Part of a small language model's weights.
Size: 12 layers, width 160, 5 heads of 32, MLP 1280 squared ReLU, vocabulary 8192.
Architecture: RMSNorm before each block, rotary positions, no biases in attention or MLP, untied embeddings, normalized queries and keys, capped logits.
Training: a variant of SOAP for these matrices, 243M tokens.
Each number is 200 + 20 x the weight over its row's rms, rounded and kept within 0 to 999. Layers, rows and columns count from 0. The size before them is the row's rms in percent of the matrix's.

# layer 5 MLP up, 1280x160, rms 0.239, rows 883-904, columns 0-159
102,186,211,216,208,195,202,206,226,208,193,214,211,208,181,188,199,195,185,160,213,194,237,197,204,170,227,185,214,208,194,156,202,152,167,236,183,197,221,179,216,187,208,226,198,218,197,204,207,231,236,166,190,179,185,179,193,212,176,208,179,204,172,197,179,232,205,203,213,218,181,220,196,204,198,204,220,236,234,201,224,206,196,197,181,165,180,189,186,240,163,177,205,191,207,214,213,200,197,198,175,173,209,226,186,167,211,196,180,203,179,207,205,204,176,212,209,177,155,205,211,215,170,211,214,199,206,232,203,164,207,176,219,186,212,164,178,185,190,217,176,235,182,266,226,178,221,188,203,211,214,181,201,248,208,200,179,204,199,199,199
093,230,209,214,230,191,182,188,254,202,196,195,209,175,191,228,182,187,222,200,184,208,209,214,198,226,190,169,199,206,189,187,247,184,213,193,198,203,192,207,194,226,203,204,173,181,236,183,174,192,197,205,234,184,203,213,216,186,221,203,202,178,208,227,194,244,166,208,210,194,212,214,232,257,217,195,196,193,196,229,199,211,176,198,195,186,170,202,211,196,225,199,229,194,194,220,189,154,229,200,182,186,154,174,165,166,198,175,190,206,213,203,190,213,182,226,175,225,206,169,183,205,173,244,205,176,211,199,165,212,207,191,160,151,179,172,206,189,199,198,183,182,199,172,181,191,201,216,237,198,196,182,201,191,202,214,200,211,203,234,191
106,227,198,216,189,205,226,213,197,178,185,177,215,237,220,197,178,226,219,218,234,231,218,176,247,193,201,203,186,218,169,224,222,197,220,199,172,186,199,218,214,195,182,210,177,206,196,217,185,198,244,165,158,239,223,180,209,234,218,208,214,178,192,195,210,183,169,198,222,178,207,214,209,203,191,163,201,205,217,198,186,218,217,196,184,162,190,208,213,192,224,176,233,186,212,194,206,168,216,209,201,205,196,214,196,186,232,231,200,194,157,172,183,202,196,197,185,185,209,180,215,230,210,196,241,196,189,201,198,168,217,189,170,217,158,198,187,212,195,183,234,237,201,197,175,195,225,221,206,220,188,219,192,228,215,196,219,164,198,244,181
088,201,225,179,210,210,201,165,220,231,211,183,215,204,168,173,196,190,225,201,227,202,200,223,189,208,209,208,185,158,190,205,191,216,208,198,222,230,193,189,197,190,214,218,229,224,231,175,234,195,205,185,147,164,182,198,200,210,150,175,191,190,260,222,213,208,186,223,232,205,185,211,222,191,189,200,211,212,201,201,180,202,192,216,228,197,198,218,185,198,210,204,207,207,220,249,175,200,200,201,195,195,199,221,247,212,191,166,174,203,203,171,191,214,175,174,203,202,202,167,200,205,220,225,200,191,173,210,207,215,208,226,223,190,190,212,213,156,196,204,199,247,234,165,225,174,198,194,204,233,162,191,221,197,224,175,212,202,225,206,213
090,183,204,199,140,221,200,207,192,202,190,215,226,214,235,196,209,164,221,203,190,208,195,222,195,220,204,207,182,202,188,199,215,214,242,203,190,174,180,237,188,234,205,173,206,229,210,187,191,213,187,213,191,211,194,195,188,212,193,193,174,208,237,179,171,215,199,202,191,180,190,183,199,182,213,162,228,184,198,204,196,243,244,218,210,201,174,201,174,178,203,191,196,198,208,203,185,216,190,239,191,187,219,163,225,201,220,207,203,218,195,191,187,185,222,171,198,172,217,173,210,218,209,207,195,190,228,204,212,243,234,178,158,188,223,165,195,197,209,232,174,186,197,203,204,195,190,177,236,187,226,237,216,190,147,185,185,207,242,169,216
106,165,197,188,214,235,205,190,194,229,177,179,222,168,192,183,196,219,222,188,181,171,214,187,236,187,218,192,177,156,221,200,207,207,207,204,198,194,218,200,220,237,223,185,214,191,208,169,203,182,199,180,203,225,193,197,163,213,222,220,181,186,193,206,181,188,182,234,189,159,187,206,194,213,176,170,223,196,230,206,172,143,195,214,198,168,173,176,202,162,199,189,213,215,210,189,197,233,209,209,217,219,202,213,200,213,187,216,213,183,231,221,201,197,210,202,201,191,219,211,192,189,221,201,214,169,214,217,206,180,184,204,196,176,214,199,169,194,220,178,190,168,191,210,210,247,187,164,178,177,257,197,221,163,179,217,198,182,202,236,232
096,196,201,157,174,175,216,183,170,188,218,158,208,194,220,203,184,194,196,157,168,168,206,214,205,254,194,186,245,211,188,214,173,218,193,232,202,197,229,187,171,213,208,189,204,194,212,220,163,200,222,227,197,221,190,192,205,185,181,187,175,218,224,204,231,199,195,178,222,180,200,205,226,172,221,196,217,214,224,224,207,225,192,181,213,184,176,192,174,230,214,201,206,202,224,203,198,222,173,207,206,213,194,189,186,160,181,199,210,203,235,199,165,216,190,199,214,156,221,217,220,214,178,226,203,198,216,203,178,204,196,221,222,182,196,212,209,176,212,201,200,190,219,174,213,201,196,175,185,198,238,221,200,186,213,243,260,213,166,188,192
113,197,203,218,185,203,159,254,219,213,199,224,229,202,183,249,196,206,224,204,232,215,226,190,225,230,174,203,205,200,241,199,160,185,180,251,224,205,178,220,242,211,173,223,163,205,205,170,198,203,196,180,188,178,224,196,186,217,184,183,161,209,214,204,209,207,173,215,201,201,199,174,199,202,211,215,209,192,201,187,195,211,186,202,206,189,181,188,214,215,186,235,214,214,200,186,201,164,194,241,219,195,190,229,190,193,186,191,193,166,185,203,169,172,190,226,231,213,180,200,201,193,193,238,178,213,200,207,200,213,195,191,179,202,158,194,194,166,171,212,198,202,186,180,180,230,206,197,210,201,145,214,167,188,191,191,240,211,201,194,212
108,158,185,214,203,172,175,236,210,167,236,236,189,195,191,228,188,190,206,208,194,214,206,212,195,221,192,184,186,169,174,182,163,223,234,187,212,165,197,184,169,200,187,198,187,194,202,243,185,205,226,231,194,204,194,228,197,216,142,204,180,206,188,158,197,201,202,221,207,169,205,196,212,171,198,230,227,171,195,199,240,212,221,186,197,202,200,195,192,173,225,203,165,216,213,203,193,187,169,207,201,179,192,211,200,207,174,192,200,173,161,181,154,220,184,156,244,186,190,192,201,207,185,209,209,203,177,186,184,210,202,199,218,196,174,211,196,163,199,196,217,213,200,173,203,193,204,215,205,185,208,214,198,190,160,232,170,214,225,215,178
093,167,190,193,234,206,153,229,193,194,209,162,226,246,242,193,207,243,159,198,225,209,178,186,221,207,199,182,183,225,191,204,212,209,220,229,189,237,233,198,224,210,220,211,236,204,176,216,186,181,216,191,210,183,231,209,207,229,198,208,213,215,225,178,193,231,200,190,210,202,209,202,186,199,204,193,193,207,210,156,199,216,193,170,210,237,178,189,181,163,193,193,176,223,203,195,220,198,230,227,187,205,245,211,223,184,202,201,219,179,203,201,221,192,168,201,156,208,185,176,193,226,208,208,194,176,236,218,206,185,191,211,192,220,235,205,199,198,206,197,216,209,194,229,199,175,206,214,177,204,216,202,203,160,162,184,186,207,191,216,231
097,186,215,193,192,231,184,228,202,226,236,193,194,204,206,205,169,192,195,212,209,200,220,219,167,209,234,163,194,197,222,196,176,217,201,207,224,183,186,217,183,161,181,180,210,239,178,221,215,195,208,196,183,214,175,222,208,177,212,221,197,196,209,214,188,202,154,207,178,223,216,175,191,215,213,173,212,209,185,241,188,191,170,193,176,250,155,183,203,220,215,183,192,203,233,217,185,198,180,200,191,209,217,203,194,175,184,179,192,198,171,208,186,175,185,205,210,168,196,212,187,215,165,194,196,182,186,200,153,186,229,173,187,190,196,187,196,221,174,200,209,202,182,209,151,203,160,182,172,177,140,215,177,204,208,198,205,191,203,182,235
106,169,203,220,195,170,224,205,234,176,188,210,190,209,184,188,198,197,219,204,201,184,202,219,208,209,212,164,220,202,232,173,184,218,190,225,188,182,197,195,163,246,174,207,191,197,211,165,180,192,218,218,219,183,187,228,186,194,167,210,186,211,211,232,189,234,215,215,163,222,240,145,193,207,202,180,194,230,181,206,219,197,215,197,179,174,198,195,206,188,197,221,172,171,181,212,211,182,173,247,204,214,167,229,177,198,203,175,183,188,234,197,201,221,222,170,204,187,202,176,216,199,203,208,196,182,202,208,175,187,187,223,240,201,179,202,187,195,207,220,209,211,206,184,220,211,163,168,179,193,249,241,166,188,183,202,197,212,180,204,189
103,219,205,196,154,199,214,207,228,176,168,171,179,180,216,211,211,213,202,170,175,197,228,201,194,163,218,204,246,206,193,235,164,184,176,182,175,222,192,214,166,185,168,240,168,205,201,182,207,185,183,195,202,211,205,170,177,217,184,169,185,187,162,182,184,225,199,172,208,183,252,188,201,199,175,227,212,240,208,203,179,227,201,242,200,211,203,195,220,227,168,214,185,196,199,185,177,189,171,230,190,230,222,203,220,188,219,208,189,185,180,216,193,169,211,192,194,204,161,202,213,202,173,175,214,192,233,184,204,178,187,177,225,212,215,228,195,187,203,199,182,214,193,223,203,229,203,167,199,213,198,180,208,201,195,222,197,218,181,187,198
102,192,231,220,206,188,230,217,213,169,231,197,191,184,179,201,170,223,163,186,185,208,224,202,263,219,216,216,181,195,204,194,215,179,196,201,189,151,192,183,182,206,148,201,222,220,214,182,166,183,206,193,202,212,195,184,208,170,189,168,221,217,218,224,155,212,150,206,171,173,192,215,227,215,178,197,208,229,194,199,197,205,217,210,203,208,194,183,196,206,193,213,184,187,198,204,186,182,231,159,212,198,183,224,205,187,204,247,213,189,195,221,175,192,204,194,210,189,213,211,202,210,187,179,208,190,216,223,173,228,185,206,187,203,223,176,226,209,211,203,204,213,168,176,189,168,187,252,199,224,191,185,207,222,196,196,251,184,215,201,183
101,186,225,239,225,204,195,200,166,200,217,202,187,216,207,201,162,198,199,230,211,156,196,188,171,195,253,198,195,191,210,219,194,192,208,192,190,210,206,211,205,238,186,197,219,216,221,175,191,199,224,201,180,176,199,205,187,212,190,214,207,215,210,173,212,195,189,197,187,205,196,196,183,196,176,206,185,198,227,203,219,190,169,178,191,188,183,223,243,163,212,230,198,188,218,220,192,201,181,177,203,214,161,254,235,188,237,184,170,158,204,195,173,193,186,189,179,179,220,194,216,217,204,196,207,196,165,205,207,188,179,146,215,206,193,170,164,241,228,222,202,219,202,207,194,186,172,184,211,204,204,210,160,176,230,200,162,236,193,211,200
110,201,198,202,197,226,199,225,184,188,230,188,159,190,203,212,209,166,197,192,180,192,176,174,193,224,202,210,207,246,206,205,178,183,226,189,211,161,204,234,242,205,224,196,220,234,209,198,181,182,173,233,195,193,196,208,191,194,171,203,215,234,187,225,204,239,158,194,230,186,218,240,160,192,202,204,211,215,206,213,191,182,197,221,180,192,198,189,186,185,188,190,203,216,192,181,193,165,203,223,191,178,212,224,208,211,223,196,161,210,222,204,205,189,205,204,189,240,177,190,200,203,209,180,177,191,164,209,141,220,189,207,202,167,200,211,186,218,193,156,189,216,226,179,212,207,242,209,206,167,222,192,189,158,205,187,235,219,188,211,194
096,206,221,211,194,195,198,158,190,200,199,190,226,223,215,182,200,199,180,201,177,178,219,201,183,191,211,191,236,182,197,194,230,173,209,180,203,180,181,204,184,193,205,182,208,223,198,187,199,202,213,217,212,218,216,199,222,193,211,201,213,175,202,208,215,159,192,206,223,286,192,170,202,238,201,226,195,211,170,217,224,210,201,198,188,173,186,215,204,172,206,214,186,192,207,233,197,203,202,218,184,195,207,202,195,234,206,199,166,180,242,200,179,205,187,218,217,176,175,195,215,212,165,203,202,208,202,199,206,239,208,171,190,180,191,157,162,235,237,204,217,216,219,174,196,186,202,192,202,189,199,219,206,229,185,184,203,121,164,182,204
105,172,208,194,191,169,171,175,198,211,202,250,238,250,214,223,159,203,173,201,210,207,216,169,218,194,196,207,213,204,188,235,177,183,197,170,218,227,194,187,198,222,199,209,234,215,195,193,204,167,217,202,176,213,181,208,204,209,158,210,224,190,179,198,203,198,191,204,197,179,180,215,211,169,171,176,207,210,210,198,218,204,206,183,190,182,216,202,229,209,181,213,210,196,212,215,212,169,233,190,202,164,180,241,193,200,210,228,205,183,211,180,195,201,210,215,207,207,201,192,200,216,203,277,193,197,177,195,179,199,207,185,208,155,201,182,171,204,191,192,221,211,150,216,177,188,202,189,233,243,218,220,234,218,198,203,174,206,216,218,193
101,199,183,194,198,242,180,189,182,227,202,254,147,207,203,212,179,175,176,180,217,183,190,166,205,208,198,190,215,222,180,197,177,189,203,218,210,216,223,205,213,203,194,223,206,166,177,199,196,201,215,194,186,192,204,204,236,169,170,205,214,196,192,149,222,189,182,218,200,190,188,185,198,237,202,216,219,204,203,193,202,185,153,205,181,206,176,136,185,205,219,224,196,216,237,207,200,189,196,228,193,195,195,196,178,191,190,210,210,186,228,171,147,194,213,209,206,179,207,174,251,200,199,238,189,190,212,192,213,192,193,213,189,194,196,202,171,200,202,183,215,215,203,185,184,204,204,192,222,228,203,248,148,184,215,162,212,198,181,191,197
094,209,199,225,202,212,205,189,187,187,207,160,206,229,200,205,209,215,208,187,174,214,215,183,215,202,206,185,229,190,214,209,204,193,186,178,154,198,186,185,207,206,203,171,154,188,209,214,193,221,182,183,196,147,214,218,193,224,190,177,223,185,218,224,188,190,237,193,188,246,217,207,163,206,204,199,255,229,214,211,199,160,212,205,213,179,185,207,216,172,240,200,165,173,183,214,171,186,250,178,224,226,225,199,222,198,212,170,201,177,131,183,186,196,210,191,198,231,219,191,187,218,191,226,216,219,209,214,212,225,216,203,186,207,196,200,216,185,199,202,197,244,204,169,218,212,199,222,192,199,212,208,188,175,195,217,178,190,181,200,193
095,178,226,200,189,250,190,197,216,226,205,197,159,176,203,186,160,194,150,225,204,204,169,185,210,218,195,208,201,161,225,223,167,195,197,184,175,213,216,186,200,217,202,197,224,218,217,193,208,185,185,198,170,202,178,222,197,179,193,170,191,207,198,192,176,206,173,189,200,206,165,160,195,189,194,230,244,191,199,175,200,240,197,213,208,184,217,186,171,223,187,214,208,236,189,197,198,193,203,199,190,214,191,189,216,208,172,205,213,203,175,224,194,233,163,215,218,191,173,160,185,198,196,210,193,171,217,171,214,170,237,205,177,172,193,196,238,171,164,227,200,175,210,224,180,196,238,191,209,229,198,198,176,190,174,207,197,185,211,220,189
103,202,197,198,221,197,203,203,184,194,225,188,233,208,220,213,204,202,181,212,242,191,192,198,184,180,189,168,181,195,211,185,211,205,205,171,199,147,202,229,149,184,239,212,237,231,185,164,215,193,220,228,225,174,204,213,233,173,184,191,193,160,218,188,209,197,203,191,209,192,182,215,239,193,151,211,196,234,194,154,191,220,206,222,232,174,206,189,181,190,187,173,225,190,209,212,208,237,197,195,209,192,238,194,195,198,216,190,191,220,225,189,227,197,179,203,198,193,194,171,205,227,194,203,201,219,189,189,233,195,166,204,241,200,197,204,194,223,185,228,177,201,218,171,184,214,252,220,180,215,190,212,170,206,216,208,198,207,184,197,228
# layer 5 MLP down (transposed), 1280x160, rms 0.238, rows 883-904, columns 0-159
094,173,159,204,201,196,194,183,223,190,202,217,207,191,196,223,221,187,206,201,202,205,211,185,165,167,231,197,193,167,191,215,196,198,207,221,222,185,191,196,213,172,211,185,194,200,220,214,228,236,159,204,223,215,180,194,230,207,166,177,207,251,200,214,211,189,183,214,195,187,169,209,220,210,224,220,175,219,201,202,186,179,219,211,197,165,208,184,208,174,188,184,181,180,226,174,187,175,227,197,228,182,162,220,252,173,235,185,193,166,194,212,199,222,196,225,198,198,150,198,181,203,178,206,202,178,220,179,195,255,208,216,187,176,201,179,190,199,213,228,215,217,176,187,165,176,207,178,176,218,178,171,180,193,203,206,210,216,176,178,212
099,192,152,209,218,224,195,193,219,193,203,199,219,204,184,181,238,212,201,226,190,229,187,216,225,182,228,220,215,222,196,205,204,194,186,218,189,210,206,232,187,205,180,167,193,210,207,203,228,200,207,213,190,213,223,209,227,190,186,247,198,238,155,225,179,194,221,166,216,183,221,192,166,166,201,199,192,211,163,193,231,214,204,221,185,213,211,170,163,188,210,176,179,222,211,182,216,234,190,222,176,216,182,196,245,216,214,204,175,200,184,208,199,192,219,144,223,195,209,190,221,220,236,161,182,193,193,206,202,148,225,206,215,205,186,198,180,205,175,186,211,179,207,231,191,191,190,157,195,177,199,195,212,192,185,199,181,203,220,209,176
096,207,198,202,214,221,216,170,186,208,220,191,128,150,219,165,187,218,212,215,193,178,176,194,145,158,174,203,223,176,174,181,193,203,202,215,223,246,170,183,170,183,183,216,189,201,203,191,212,203,188,223,180,205,170,194,166,202,177,195,212,224,169,178,180,205,167,203,199,222,182,212,182,212,216,174,202,225,199,198,217,217,205,205,210,197,198,192,191,181,184,217,220,194,191,218,172,207,188,189,217,186,202,182,193,173,187,199,195,175,183,206,189,190,197,198,196,205,203,197,163,184,212,176,192,215,220,197,165,236,186,207,236,238,208,192,219,221,189,234,201,161,197,208,222,205,217,180,219,208,223,169,203,201,204,184,212,229,223,171,235
102,194,230,229,188,211,182,163,218,158,216,190,209,197,214,201,231,223,199,182,213,203,222,210,191,166,206,188,208,178,185,231,217,186,218,205,191,191,202,199,199,226,192,197,201,192,187,225,187,183,174,234,200,211,210,178,229,218,174,194,231,208,215,204,195,176,174,185,200,218,207,201,201,216,200,209,204,244,232,200,227,196,173,153,153,195,222,207,201,209,173,203,190,191,188,183,187,209,198,214,198,173,225,204,200,222,238,189,207,215,209,172,155,196,201,196,214,214,164,197,219,199,193,175,209,211,178,215,234,208,198,205,211,148,185,239,205,184,210,253,179,194,181,172,206,146,197,203,204,223,214,180,169,208,191,227,207,174,168,172,197
092,180,215,185,214,192,180,145,214,200,195,240,191,195,202,211,185,147,221,162,215,197,182,192,238,174,213,223,185,173,190,209,206,238,238,229,205,176,177,179,180,200,173,171,213,206,189,192,196,184,166,181,225,216,193,198,208,210,212,178,255,179,174,197,193,165,193,233,181,198,176,199,191,202,184,224,173,185,190,209,179,213,175,169,180,227,195,210,197,189,200,195,229,240,210,191,224,192,197,217,194,175,190,210,184,184,190,208,227,214,217,195,218,195,155,215,183,205,187,200,197,172,209,198,167,182,219,215,188,226,202,228,193,175,204,201,218,181,213,204,203,204,192,172,203,171,170,201,190,242,182,209,187,214,223,168,200,179,184,200,174
100,163,193,219,236,193,193,177,186,215,204,185,217,202,178,189,185,214,214,216,183,199,185,233,198,199,167,235,215,214,225,200,214,211,199,164,203,198,175,186,224,197,220,169,208,202,189,206,209,184,210,215,193,175,189,188,183,190,221,169,192,259,217,191,215,199,201,203,187,199,222,202,199,238,191,222,200,190,143,183,174,194,188,211,230,188,185,211,240,224,190,244,211,193,221,179,205,187,209,205,177,223,196,214,189,164,212,174,208,240,224,133,183,225,186,214,220,225,206,199,220,165,207,186,209,213,212,232,244,225,206,217,228,196,207,181,217,203,213,215,190,221,204,192,211,174,215,188,207,188,183,167,231,195,205,225,206,217,211,199,217
096,192,209,178,200,190,162,211,209,206,189,205,194,196,203,185,186,224,209,234,219,176,172,221,173,227,206,236,180,210,206,215,174,180,224,163,198,196,222,181,170,215,203,141,195,239,223,199,207,253,215,198,218,206,202,186,205,206,212,184,205,165,209,177,196,229,190,207,217,177,230,184,183,216,184,213,172,171,166,189,206,177,198,163,208,185,214,216,225,154,171,210,179,209,185,227,233,176,209,213,178,204,205,223,212,214,185,175,217,182,174,236,223,178,178,194,176,210,232,188,178,200,192,179,210,199,252,221,213,197,202,181,157,211,206,214,212,181,206,221,206,192,249,201,200,210,208,202,201,198,187,191,199,215,193,203,212,226,187,205,206
110,194,177,198,187,189,195,183,228,208,187,194,223,201,207,220,165,195,251,221,233,202,229,170,212,194,204,207,173,190,214,198,212,201,197,192,184,214,195,188,170,175,199,204,200,203,185,219,195,227,203,215,172,188,179,178,205,222,197,200,221,195,204,194,233,199,229,163,213,223,168,230,215,188,195,201,188,220,201,176,201,195,176,171,250,184,225,201,218,189,206,216,213,180,180,154,186,194,191,206,229,169,212,184,182,223,192,223,239,213,257,226,208,202,189,214,208,192,194,177,196,202,202,190,236,209,157,223,198,221,221,249,199,211,184,189,224,207,198,221,186,198,166,158,201,193,187,174,168,211,214,206,219,198,219,187,246,189,173,182,221
098,201,225,205,211,192,210,193,212,207,193,177,168,184,207,202,216,237,208,194,195,168,206,194,183,189,223,208,172,222,184,223,232,157,209,189,154,243,171,198,184,166,226,205,221,233,202,147,194,200,195,181,225,212,221,194,240,199,189,169,218,217,171,202,189,201,193,206,200,203,225,189,175,192,205,192,182,184,206,203,170,186,192,229,196,196,206,213,218,207,183,218,219,216,201,184,166,211,207,183,208,244,212,228,208,206,219,189,162,190,178,195,217,166,220,218,192,176,195,191,178,202,175,181,208,167,219,158,208,199,178,184,186,199,179,199,195,193,229,212,190,184,207,211,206,170,196,200,222,184,220,176,253,226,208,168,235,189,221,237,210
098,253,177,197,191,189,172,233,184,208,220,186,197,176,213,176,220,179,184,207,207,184,192,186,175,197,223,175,185,185,215,218,174,210,228,196,184,239,211,180,192,191,225,206,209,237,230,219,191,204,167,191,198,226,225,183,211,200,217,166,207,195,243,209,168,188,219,206,187,196,211,233,219,256,208,150,181,174,186,198,210,227,222,183,193,193,193,212,190,195,198,210,179,207,206,200,226,191,172,222,191,176,153,221,187,204,159,225,187,208,204,216,231,190,184,200,214,196,206,193,182,180,188,212,189,210,213,207,184,159,198,227,226,221,187,237,186,223,219,200,193,165,213,187,171,200,200,208,187,175,210,184,186,176,189,207,171,230,226,189,197
104,209,148,201,193,229,216,172,189,208,168,215,211,179,196,189,186,233,204,200,200,207,200,215,187,191,193,217,229,221,202,187,204,241,214,188,212,192,163,200,210,186,165,227,190,206,193,190,163,208,171,202,216,232,203,189,210,163,211,183,196,233,176,192,205,204,226,199,211,166,213,188,215,164,209,178,198,200,196,182,226,211,205,165,169,184,210,164,193,213,206,198,229,215,176,153,182,216,181,194,193,227,228,187,197,239,193,173,195,173,206,208,197,183,202,193,192,241,187,212,191,191,183,233,202,198,211,208,189,211,204,207,222,149,145,203,198,198,204,213,220,197,180,214,185,188,204,205,175,188,181,213,206,203,232,173,188,235,224,144,219
104,199,209,245,220,214,216,192,203,226,189,239,185,197,194,208,213,185,231,236,254,169,235,210,199,216,171,206,212,220,221,226,189,213,188,225,222,189,205,218,199,192,222,183,228,217,213,177,231,164,215,173,180,206,200,201,203,205,209,165,211,180,192,182,219,218,162,250,205,252,208,211,217,203,186,179,194,176,223,197,187,187,191,209,215,223,198,202,173,189,185,183,184,223,216,177,207,195,198,190,185,213,199,181,217,166,214,197,177,166,197,208,190,167,182,184,183,194,209,187,184,205,182,203,205,188,210,184,164,201,208,193,194,197,231,153,174,184,227,220,198,189,197,201,186,167,210,174,226,252,186,183,183,203,195,173,218,173,184,210,218
114,193,200,204,191,204,186,168,174,236,208,205,205,172,216,188,219,203,193,191,219,221,201,196,214,216,213,200,223,201,223,195,179,226,209,217,191,208,206,205,169,185,194,197,198,218,204,209,157,193,175,184,216,186,176,221,192,213,198,215,182,210,194,199,181,215,185,205,194,196,168,182,181,162,189,213,196,215,149,219,213,205,191,230,227,198,184,205,241,239,218,197,165,236,203,160,196,211,202,213,199,214,185,221,244,203,203,195,206,143,164,162,179,164,199,213,176,205,176,210,236,178,218,188,191,236,188,200,198,218,161,210,206,188,184,207,193,199,190,135,202,197,218,218,169,181,191,199,150,201,174,186,212,181,196,177,209,177,184,202,199
101,173,194,183,207,211,201,175,187,192,243,185,195,174,231,210,173,215,180,184,218,216,188,193,220,197,207,211,205,195,204,226,238,222,198,208,172,173,195,227,219,196,204,196,220,194,192,176,177,223,189,221,193,215,238,186,231,220,220,169,250,200,213,218,197,218,220,215,146,207,176,194,187,204,200,186,212,176,194,169,196,185,192,199,217,209,188,172,234,241,195,207,210,226,165,200,199,199,191,206,193,226,209,208,217,204,195,222,228,219,191,202,243,214,168,223,199,214,215,228,169,172,184,194,227,220,215,206,224,180,184,179,229,168,196,201,250,184,197,209,185,224,213,174,161,173,203,197,197,174,178,155,200,191,226,199,184,203,217,214,210
105,218,183,206,153,215,188,218,165,184,146,201,192,220,226,214,199,184,169,235,191,206,205,234,221,192,176,199,208,185,213,235,194,215,213,236,214,192,199,167,234,208,191,177,220,176,206,215,228,208,154,181,188,193,189,202,186,202,235,174,184,229,198,192,215,208,237,219,179,247,215,187,211,254,212,190,214,189,220,173,187,237,220,204,202,209,204,205,202,205,193,202,224,209,191,196,210,197,216,192,193,205,202,176,229,194,153,225,206,190,172,167,225,199,181,219,191,193,187,232,208,198,197,161,179,204,239,206,200,143,199,215,190,190,221,191,177,205,194,197,195,217,212,210,204,179,208,214,201,189,218,190,168,231,195,185,201,205,193,185,185
088,198,183,223,240,209,198,202,204,237,223,209,201,194,209,214,183,226,208,192,194,223,187,204,185,222,169,239,201,215,229,197,177,197,209,185,238,209,175,206,174,241,207,195,176,223,201,185,193,220,196,204,213,201,160,198,193,223,218,162,218,207,154,232,198,216,187,203,199,205,174,209,167,178,208,162,177,193,207,208,174,203,199,200,239,233,182,205,198,206,195,180,206,203,177,249,200,167,214,182,219,216,233,160,215,248,176,213,170,178,184,196,193,208,184,184,205,202,188,196,197,178,192,178,205,188,189,209,208,213,220,241,214,209,167,194,194,229,199,199,162,168,213,189,179,177,198,182,202,218,184,217,211,237,229,218,210,189,163,181,195
099,208,205,206,150,206,205,243,177,209,206,230,177,167,186,245,224,193,205,220,189,199,203,193,204,188,190,236,204,199,198,211,204,229,226,194,197,209,223,212,194,208,192,198,211,227,166,213,216,203,218,195,212,186,200,200,177,215,246,242,195,182,209,210,199,206,195,171,222,228,199,183,214,185,190,216,207,194,222,189,216,179,186,197,216,239,214,183,226,225,189,204,193,232,170,204,250,189,193,164,197,204,181,217,235,201,211,204,192,196,180,231,205,213,182,185,221,186,202,195,182,191,239,230,204,201,141,241,214,214,206,215,220,193,163,212,221,192,155,234,195,175,182,209,240,191,190,199,230,209,196,182,182,204,217,179,183,195,201,231,214
109,221,191,179,212,205,220,229,213,229,179,145,179,215,166,185,188,188,214,189,218,185,235,235,204,213,208,216,199,217,144,216,194,204,203,252,210,200,231,202,174,187,203,200,172,197,183,196,186,165,219,196,158,210,165,178,220,266,218,209,214,192,220,217,178,209,208,197,217,237,198,208,167,195,190,205,201,198,219,204,195,207,185,176,208,210,182,224,205,186,173,195,178,205,206,199,210,211,178,186,207,253,167,207,196,181,174,181,182,206,214,183,219,200,213,216,223,222,203,183,222,202,241,187,198,182,197,186,200,191,178,185,209,206,202,187,223,190,192,193,225,187,148,206,177,217,224,190,208,189,224,182,230,195,221,204,231,192,208,196,198
103,203,188,212,195,220,238,200,191,218,208,228,214,228,199,194,183,204,184,205,183,214,198,214,227,196,223,198,193,202,205,198,154,229,212,214,162,196,211,273,236,186,215,163,232,183,175,220,216,219,200,221,175,214,219,186,211,189,196,204,219,241,209,197,227,178,199,178,199,191,173,193,245,214,166,228,211,193,187,196,202,168,198,195,200,203,215,214,209,205,198,178,171,208,201,197,223,219,207,209,234,181,182,197,181,209,182,198,186,216,230,184,198,197,176,227,206,198,202,199,188,188,215,187,200,195,215,201,214,182,263,225,220,206,191,200,164,240,210,202,213,213,170,178,227,235,173,192,174,227,199,175,160,181,223,215,192,196,198,172,190
101,195,203,198,201,231,220,172,191,210,200,236,211,227,217,201,204,206,169,201,176,207,189,167,231,182,212,193,218,186,199,218,184,208,174,195,214,208,225,184,179,243,193,207,196,201,202,202,187,172,213,180,229,231,181,207,191,190,177,215,181,222,183,199,175,178,192,236,192,187,198,198,171,230,185,166,198,199,221,202,215,209,190,234,192,241,191,201,192,231,200,207,210,229,174,225,181,168,211,206,201,174,214,213,210,184,180,206,175,159,219,219,244,197,169,189,226,199,198,189,199,186,235,184,229,181,175,148,193,216,176,148,205,194,204,180,192,212,226,231,162,227,181,191,187,190,230,193,182,194,212,205,190,201,189,200,259,199,210,185,207
101,196,239,220,208,205,249,202,219,190,185,213,148,210,215,196,244,201,198,178,200,182,242,198,169,205,220,195,200,223,172,209,191,231,228,189,217,210,182,182,228,190,202,215,166,194,204,209,219,196,210,195,208,200,218,202,252,219,193,176,193,197,194,233,205,217,241,167,178,200,200,162,184,167,178,193,172,186,197,195,183,225,223,174,202,196,225,229,171,183,203,187,219,207,183,227,236,168,213,192,217,191,197,204,189,201,189,198,176,170,206,257,192,201,197,162,187,227,202,196,249,175,203,186,198,198,229,204,202,182,178,216,198,197,204,212,200,227,240,208,182,211,185,204,210,180,213,225,184,209,195,200,192,175,220,203,208,209,198,206,166
111,198,166,214,175,199,229,212,199,202,225,216,209,166,186,180,197,180,182,207,222,196,193,213,158,186,246,187,242,172,189,227,238,188,174,232,204,210,196,190,188,202,223,204,175,186,229,217,202,196,194,216,213,203,201,179,238,206,227,183,219,218,201,209,209,173,222,188,180,215,200,201,211,210,198,205,154,195,172,187,173,170,171,199,225,195,207,212,211,195,197,192,162,190,195,217,191,205,183,196,171,200,239,179,193,234,216,172,240,196,168,192,193,188,214,241,217,214,200,197,220,139,196,187,192,197,186,191,198,190,205,239,194,164,230,192,212,208,221,209,197,208,164,159,202,174,179,209,197,236,173,224,202,193,185,199,198,220,209,200,180